config.yaml
n_layer: 17
d_model: 128
n_head: 2
n_kv_head: 2
head_dim: 64
d_mlp: 320
vocab_size: 2707
activation: "swiglu"
norm: "layernorm"
norm_place: "out"
norm_eps: 1e-06
positions: "rope"
rope_base: 10000.0
rope_fraction: 1.0
qk_norm: true
attn_scale: 0.125
bias: "none"
tie_embeddings: false
parallel_block: false
init: "normal"
init_std_qkv: 0.032
init_std_o: 0.00549
init_std_up: 0.032
init_std_down: 0.00347
optimizer: "muon"
lr: 0.00776
lr_mult_down: 1.5
beta1: 0.9
lr_head: 0.00483
warmup_steps: 0
schedule: "wsd"
decay_fraction: 0.679
decay_shape: "linear"
final_lr_fraction: 0.0
batch_tokens: 16384
seq_len: 256
doc_mask: true
train_tokens: 140600000
steps: 8582
dataset: "wikipedia_en"
Each number is 128 + 32 x the weight over its row's rms, rounded and kept within 0 to 255. Layers, rows and columns count from 0. The size above them is the row's rms in percent of the matrix's.

# layer 6 MLP gate, 320x128, rms 0.177, rows 243-251, columns 0-127
size [108 105 104  90 107  94  90  19  86]
[[109 143 171  83 180 126  96 110 118 128 129 114 131 152  56 158 166  81 122  69 147 104  84 127 150 140 112 155 113 137 114  89 187 130 106 168 157 195 125 127 127 172 101 188  98 111 134  60 149  92 143 100 151 130 117 151  24 137 133 118 123  94 143 146 150 134 124  72  91  71 130 186 118 115 126 139  70 112 174 114 112  83 161 140 158 166 133 131 180  80 122 145  65 125 128 158  60 130 125 139  74 179 120 143  74 125 109 125 148 149  91 124 107 146 100 147  74 146 109 142 174 152 130 177 151 108 118 112]
 [124 121  92 200 160 132 141 155 137 112 143 202 138 136 173  80 120 134 140 120 143 140 154 135 131 151 169  71 215 160 136  99 111 113 164 149 118 113 201 121 144 148 124 135 114 101 127 178 100 180  81  80  77 164 131 119 195 175  83 117 138 131 137 179  81 117 132 143 154 116 127 162 159 129  81 126 154  96  70 145 163 132 143 138 143 158  94 182  84  88  96 159 175  84 172 114 151 136 158 163  83 116 137 113 127 103 141 166 119 102  88 139 152  50  86 136 165 103  90  98 107 143 162 111 147  88 159 112]
 [150 152 159 150 138 134 142 137 149  63 103 151 110  85  85 128 130 110 178 102 192 174 160 133 141 104 133 104 124  58 138 143 133 137 147 141 117 118 189  79 137 122 107 111 129 131 114 104 134 156 184  70  93 124  82  84 127 163 122  88 101 147 190  96  99 128  93  98 116 145 100 183 100  79 177  69  84 102  92 136 187  93 121 119  94 163 105 109 151 124 124 152 123 193 112  76 137  75 163 153 162 167 117 138 131 146 114 176 111 112 154  63 167 130  88 158 168 167 134 145 111 170  95 103 182  78 162 150]
 [159 135 167 157 133 110 106 102 158  92  78 143 128 106 217 122 102 132  89 102 201 150 121 109 147  76  78  86 127 126 105 157 188  74 112 142 109  95 107 137 145 124  84 150  88  70  66 134 199 168 126 146  89 131 184 153 156  75  92 134 127 109  83 170  85 132 134 104 136 124 131 148 159 136 158  93 176 125  22 175 125 208 117 123  92 119 131 155 113 143 152 127  76 121 114 174 121  95 129 147 120 148 112  96 119 136 134 123 151  83 169 117 100  99 171 116 129 107 101 146 151 159 106 123 141  92 119 115]
 [124 111 181 146 122  92  95 158 119 178 169  92  69 148 171 108 139 162 116  77 113  75  75 132 102 142  98  83 173 106 104 166  74 126  98 154 121 131 179 104  77 150 104 174 128  65 131 176 134 150  96 123 135  99 108 120 117 154 183  95 135 146  98 117  71 125 144 152 172 120 162  48 141 122  97 124  63 152 104 139 199 155 169 116 128 130 103  80 138 131  98 178  75 130 128 140 166 184 165  93 112 108 115 147 143 121 119 147 146 163 163 181 142 109 188 133 149 135 116 187 162 127 123 125 105  72 131 120]
 [117 106 141 204  84 144 154 109  81 114 106 140 149 123 106 139 100 151  99 109 113 130 188 136  90 131 159 154 188 137 143 114 124 143 159 196  53 132 125 146 135 135 167 125 113  75 116 141  99 123  98 102 121 176 148  79 148 140 171 122 124 158 129 139  96 182 114 132 108 177 154 185 121 108 127 103 167 119 136 164  96 106 110 133 149  14 112 145 172 147 108 129 191 137  90  71 120  86 106 103 106 154 105 142 210 122 119 173 184 146 126  81 172 122  96 165  90 105 144  90 172 104  98 125 130  83 141 148]
 [162 134 137 125  35 156 139  83  90 196 149 137 156 134  88  46 113 107 124 128 119 139  73  87  91 133  80 164 139 131 143 140 157 129  92 128  78 180 139 184  95  77  57 147 143  85 162 182 120  89 150 177 118 113 109 106 183 148 117 138  85 116 123 192 157  85 161 116 142 138 162 100 156 159 186 122 133 104 126 150 109 150 147 123 124  68 104 128 163 108 153 144  46 166 137 143 141  75 110 133 147 105 147 150 151 139 165 162 149  92 160 103 163 174 123 133 151 151  96 103  91 160 120 123 124 144  98 120]
 [152 173 112 153 228 183  98  68 139 125 178  45  83 140 108  95 132 118  89 116 133 140 141 111  65  98  92 123 122  90 153 115 177 111 137 151  52  97 113 134 161 141 148  95 114 154 126 116 131  88 132 167 112  98  88  57 210 135 119 160  90 127 124 125 124 152 206  98 105 119 107  82 119 173 108 130 124 116  90 118 141 185  93  96 115 107 101 167 164 155  88  86 174 117 140 110  92 141 163 139 162 138  93 173 118 117 132 135 104 112 110 191 112  98 144 136 105 135 150  97 160 143 131 133 146 125 116 176]
 [134 105 175  59 136 119  57  79 100 135  82 152  88 137  60 122 111 111  56 121  97 102 120 137 154 106  91 162 130 161 130 126 135 152 159 171 145 162 112 150 141 158 135 102 183 115 112 114 115  66 104 136 132 155  99 177 109 192 121 153 113 147 102  93 160 174 114 117 132 124  68  98 130 132 150 106 155 146 150 146  89 120 166 159  64 170 193 142 132 169 109  97 178 181 127  83  77 145  96 180 104  89  86 171  94 134 166  65 114 127 105 109 147  72 145 163 125 152 107 132 170 154 104 140 118 120 108  97]]
# layer 6 MLP up, 320x128, rms 0.185, rows 243-250, columns 0-127
size [104 110  96  96 102 103  68  18]
[[113 170 185 116 132 113 107  64 141  85 118 109 157  96  78 131 123 160 105 136 213 116  60  88 158  71 110 137  75 130 120 100 150 128 107  95 132 171 119 115 115 180 181  94 126 110  98 179 195 141 183  67 164 112 103 142  41 149 164 144  85 129 104 118 114 157 133 146 107 116 150 119 112 133 138  90  98 138 163  99 107 116 163 148 118 168 190 113 184 144 119 131 108 104 146 136 160 107 103 175 132 125  88 153 172 161 132 116 122 101 159 104  88  97 115  40 117 129 104 126 114 156 165 114 110 156 150 174]
 [175 136 146 116 100  78 109  98 169 118 126 127 143 160  61 121 116 120 113 159 142 128 106  92 163 109  50 152 114 194 131 124 167 169 117 117 137 150 129 183 151 135 172 133  99 156 128 114 155 109  99 148 192 127 105 193  35 162 164 152 147 156 154 136 177 136 133  97  71 101 107  96 151 145 114 104 130 172 159 123 146 102 126 123 182 141 179 160 110 149 178 177  59 102 131 122 199 122 122 102  82  96 131 142 136 101  96  94 146  78 165 101  76 133 150  86 116 132 133 156 177 150  94 125 109 155 151  75]
 [137 138 174 154 180 143 200 110 114  55 121 119 124  96  94 108 157 110 156 110 155 125 160  87  93  85 147 157 111 102 136 134 153  96 166 167 207 185 203  99 142  84 152 130 133 117 146  80 103 118 170 125 132 121 111 154 175 104 147  82 159 121 154 159 184 120 158 130 155 156 128 113 136 150 136 173 101 132  95 152 117  80 103  85  58 159 132  82 111  92 114 157 149 179 155  87 133 151 124 148 131 165 182 105 175 136 144 178 110 116 142 193 124 101 146 100 127 141 138  68  93 132  71 164 156 154  92  98]
 [ 82 118 146 203  98  85  88 122 119 144 107 130 109 134 166 161 150 148 145  96 160  69  84 146 106 156  77  94  99 117 143 118 108 177 144  90 147 103 135 171 168 136 128 113 135 143 128 219 136  89 113 123 197  93 184 139 154  80 171  91 116 154 100 169  89  99 160 139 125  85 153  69 136  96 100 143 110 135 119  90 105 132 133 135 158 134 120 135 149 155  89 169  71 109 151 138 124 134 134  85 122  94 155 162 132  95  94  83 227 100 153 177  93 181 147  71 115 148 154 116  84 129 148  87 114 137 152 150]
 [ 80 106 106 116 130  77 111 134 142  92 111 115  98 123 204  96 149 162 132 127  84 144  64 155 162 119 125  94  89 133  75 110  71 135 142 124 117 144 156 107 156 132 157  68 147 115 160 195 139 136 161 111  43 130 130 204 154 175 112 122 143 151 141 168 177 141 144 102 199 140 145 140 169 130 127 169 147 142 180  86 146 131 117 133 139 101 162 101 105 143 200 137 120  65 134 185 143  87 105 143 125 146  88  91 110 129 185  59  89  91 138 107  68 132 151 128 149 109 130 117  95 143 161 135 137 115 156  82]
 [115 133 198 171 144 106 122 106  55 118 121 149  51 121 104 110 146 103 186 128 113 175  88 110 107 120 152 108 132 127 123 124 142  55 156 129 156  88 111  82 114  69 142 166 149 138  46  82 160 110  96 126  72 130 106 135 146 104 127 209 155 163 152 141 135  93 173 144 125 151 152 213 168 135  66 195 135  93 147  84 122 130 144 170 165 131  80 128 113 124 120 120 121 131 176 182 118  77  86 116 120 170 119 152 126 139 116 104 116  98 130 147 106 157 147 129 124 119 115 142 165 133 188  84 114 155 100  99]
 [ 89 122 154 144 179 109  79 181 139  97 103 120 105 159 108 181 142  75 136  88 138 102 183 170 186 174 135 108 115 140  85 123 134 135 152 101  83 134 130  74 179 158 132 124  97 131 143  65 129 102  84  99 115 134 150 144  86 131 136 144 160 119 142 101 110 165 109 119 107 134 137 202  72  94 115 115 152 168 163 123 131 133 113 133 173 136 142 103 144 148  93 117 240 116  61 105  93 109 148 129 130 106 127 126 105 120  78  41 125 140 131 187 102  95 137 105 117  97 167 174 164  75 113 108 144 117 157 181]
 [180  83 114 110 111 150  72 122 133  59 171 160 136 160 135 103 126 131 127 130 128 120 103 144 123 166 121 101 114  90 178 100 156  54  53 142 155 168  66 134 100  90 109  83  95  98 136  75 137 137 143 144 145 161  75 153 156 139 162 157 127 151 102 138 138 121 153  95 129  44 145 131 114 193 163  86 189 130 114 117 110 157 190 143 135 102 158  95 187 155 105 104 163 141 103 104 132  99  98 109 133 118  85 156 107  74 135 208 122 118 141 134 101 121 130 122 125 193 135 200 119 133 104 136 102 152 110 180]]
# layer 6 MLP down (transposed), 320x128, rms 0.103, rows 243-250, columns 0-127
size [104  96 104 100 118  95  94  15]
[[175 143 137 178 166 105  58 119 102 134  80  79 116 140 114 191 178 161 126  85 130 124 117 107 169 119 130 121 106 146 116 134 156 136 164 103 128 153 114  93 125 107 112 190  48 199 126 108 172 112 129 131 117 110 161 123 130 126 123 114  81 111 141 110 139 201 105 143 157  76 128 124 112  71 151 130 159 135 162 109 121  98 131 136 167 134 116 195 135  87  64 155 113 108  95 138 112  95 141 100 121 143 119 135  97 113  75 157 167 139 128 114  59 138 112  92 108 223 126 173 151 108 112 227 164 131 105 137]
 [122 118 119 158 165  99 155 163 127 115 186 141 124  99 192  96 130 123 142 121 108 163 155 110  97 158 168 153 121 100  93 139  92 103 120 131 128  86 145  87 147 159 116 156 171  76 154 153 113 142 136 138  90 140  82  73 173 137 109  77 114  88 110 173  98 114 122 124 201 178  91 158 103  96 161 120 114 103  98 175 137 169  78 146  81 131  95 110 120  94  79  99 146 139 161  98  48 135 160  75 174 153 144 118 141 201 162 154 157 187 113 172 176 103 160 169 140  85 101  85 106 102 167 104 116  95 113 161]
 [111 104 165  78 152  91 108 195 103 162 140 153  68  97 163 164 103 106 106 191 107 113 128 101 176 156 113 133 112 138  98 110 115 170  93  88  98 131 103 152  89 164 137 111 160 152 209  84 112 133 148 200  67 136 129 169 135 123  69 162 167 160  92 132 150 110 159 116 116 122 160  95 117 100 149 105 169 127 156 140 123 134 130 105 134 105  74  88 129 122 175 156 143  34 104 169 154 123 185 132  91 146  77 125 116 129  93  76 129 142 140  58 131 171 105 134 136 131 162 155 169 153 177 103 123  95 114 154]
 [163  45 124 108 158 133 123 146 133 104 115  58 122 144 147  92 138 140 155 127 100 151 113 112 198  81 146 176 108 149 116 126 137  87  93 162 146 160 107 139 150 103 147 111 159 108 136 119  87 173 170 127 103 119  89 150  91 195 109 134 123 127 151 116 186 182 120 107 110 143 103 139 101 175  93 192 121 101 104 200 149 135 104 153 123  92 115  87  96 125 134 121 169 150 110 107 138 135 139 104  82 166 121  96 110 148 166 166 116 181  81 115  84 133  90 176 165  85 150 140 168 141  12 186 109 139 119 101]
 [106 126 142 136 164 185 170 157 149 171 180 121 108 105 133 149 112  85 181 113 125 147  93  98 149  90 111 119 123 140  76 119 157 161  82 113 126  93  90 132 127 109 172 180 155 117 125 165  58 160  54 125  96 137 105 217 113 169 136  86 111 125 142 131 119 157 195 157 190 100  23 117 103 142  81 125 114 146 161  84  94  61 152 138 148 154 152 106 138 114 127 119 110 161 135 140 108 149 143  77 170 110 125  79 122 141 169 154 138  79 154 131  97 140  93 145 135 135 160 120 146 125  85  93 177 159 108 101]
 [158 165 100  73 135 147 135 142 140  72 118 109 152 160 128 162  92 154  55 137 105  90 182 165 167 131 108 117 118 115 146 146 102 152  75 152 128 171 147 153 125 164 153 104 124 117 150 151 112  97 140 114 185 112 131 119 103 138 119  63 127 104 159 114 135 124 126 116  80 144 126 133 106 124 179  84  91 158 104 164 144 118 125 112  73 138 167 123 123 108  94 168 114  97  92 110 102 143 162 163 103  61 123 178 109  69 168  98 171 163 166 151 141  67 136 170 129 205 124  72  75 165  72 216 129 115 120 179]
 [131 149 105 180 110 133 181  59 159 190 209 148 162  88 136  81 116 128 117 112 133 142  84 138 111  88  92 158  93 120 144  92 149 165  85  79 145 158 133 108  97 117  57  74 152 128 111 159  87  91 164 162  80 123 120 107 110 118  98 146 109 168 143 175 159 126 190 144 195 148 139 116 142 140 134 127 122 135 168 130 144 107 108 119 149  92  97 159 168 102 135 118  40 124 127 157 173 135 101 125  87 112 103 137 121 114 183 208 157  61 144 170 142 153 119 153 121 165 103 117 110 103 125 126 155 117 121  65]
 [156 128 156 147 101 147 100  91 149 146 151 136 119 115  90  80 117 140 138 150 146 120 114 117 148  59 121 144  82  64 121 177  96 140 104 165  90 131 123 108 193 138 158 140 154  83 162 143 198 127  96 164  82 151 142 104 187  94  92 134 185 148 116 112 106  89 155 116 135  85 176  61 121 124 177 153 163  91 132 105 159 207 158 116 101 146 112 199 116 144 107 112  80  97 177 132 120 155 148 186 122  81 154 141 144 149 150 105  98  79  92 157 150 119 115 128 142  94 136 116 181 127 130  32 132 138 167 137]]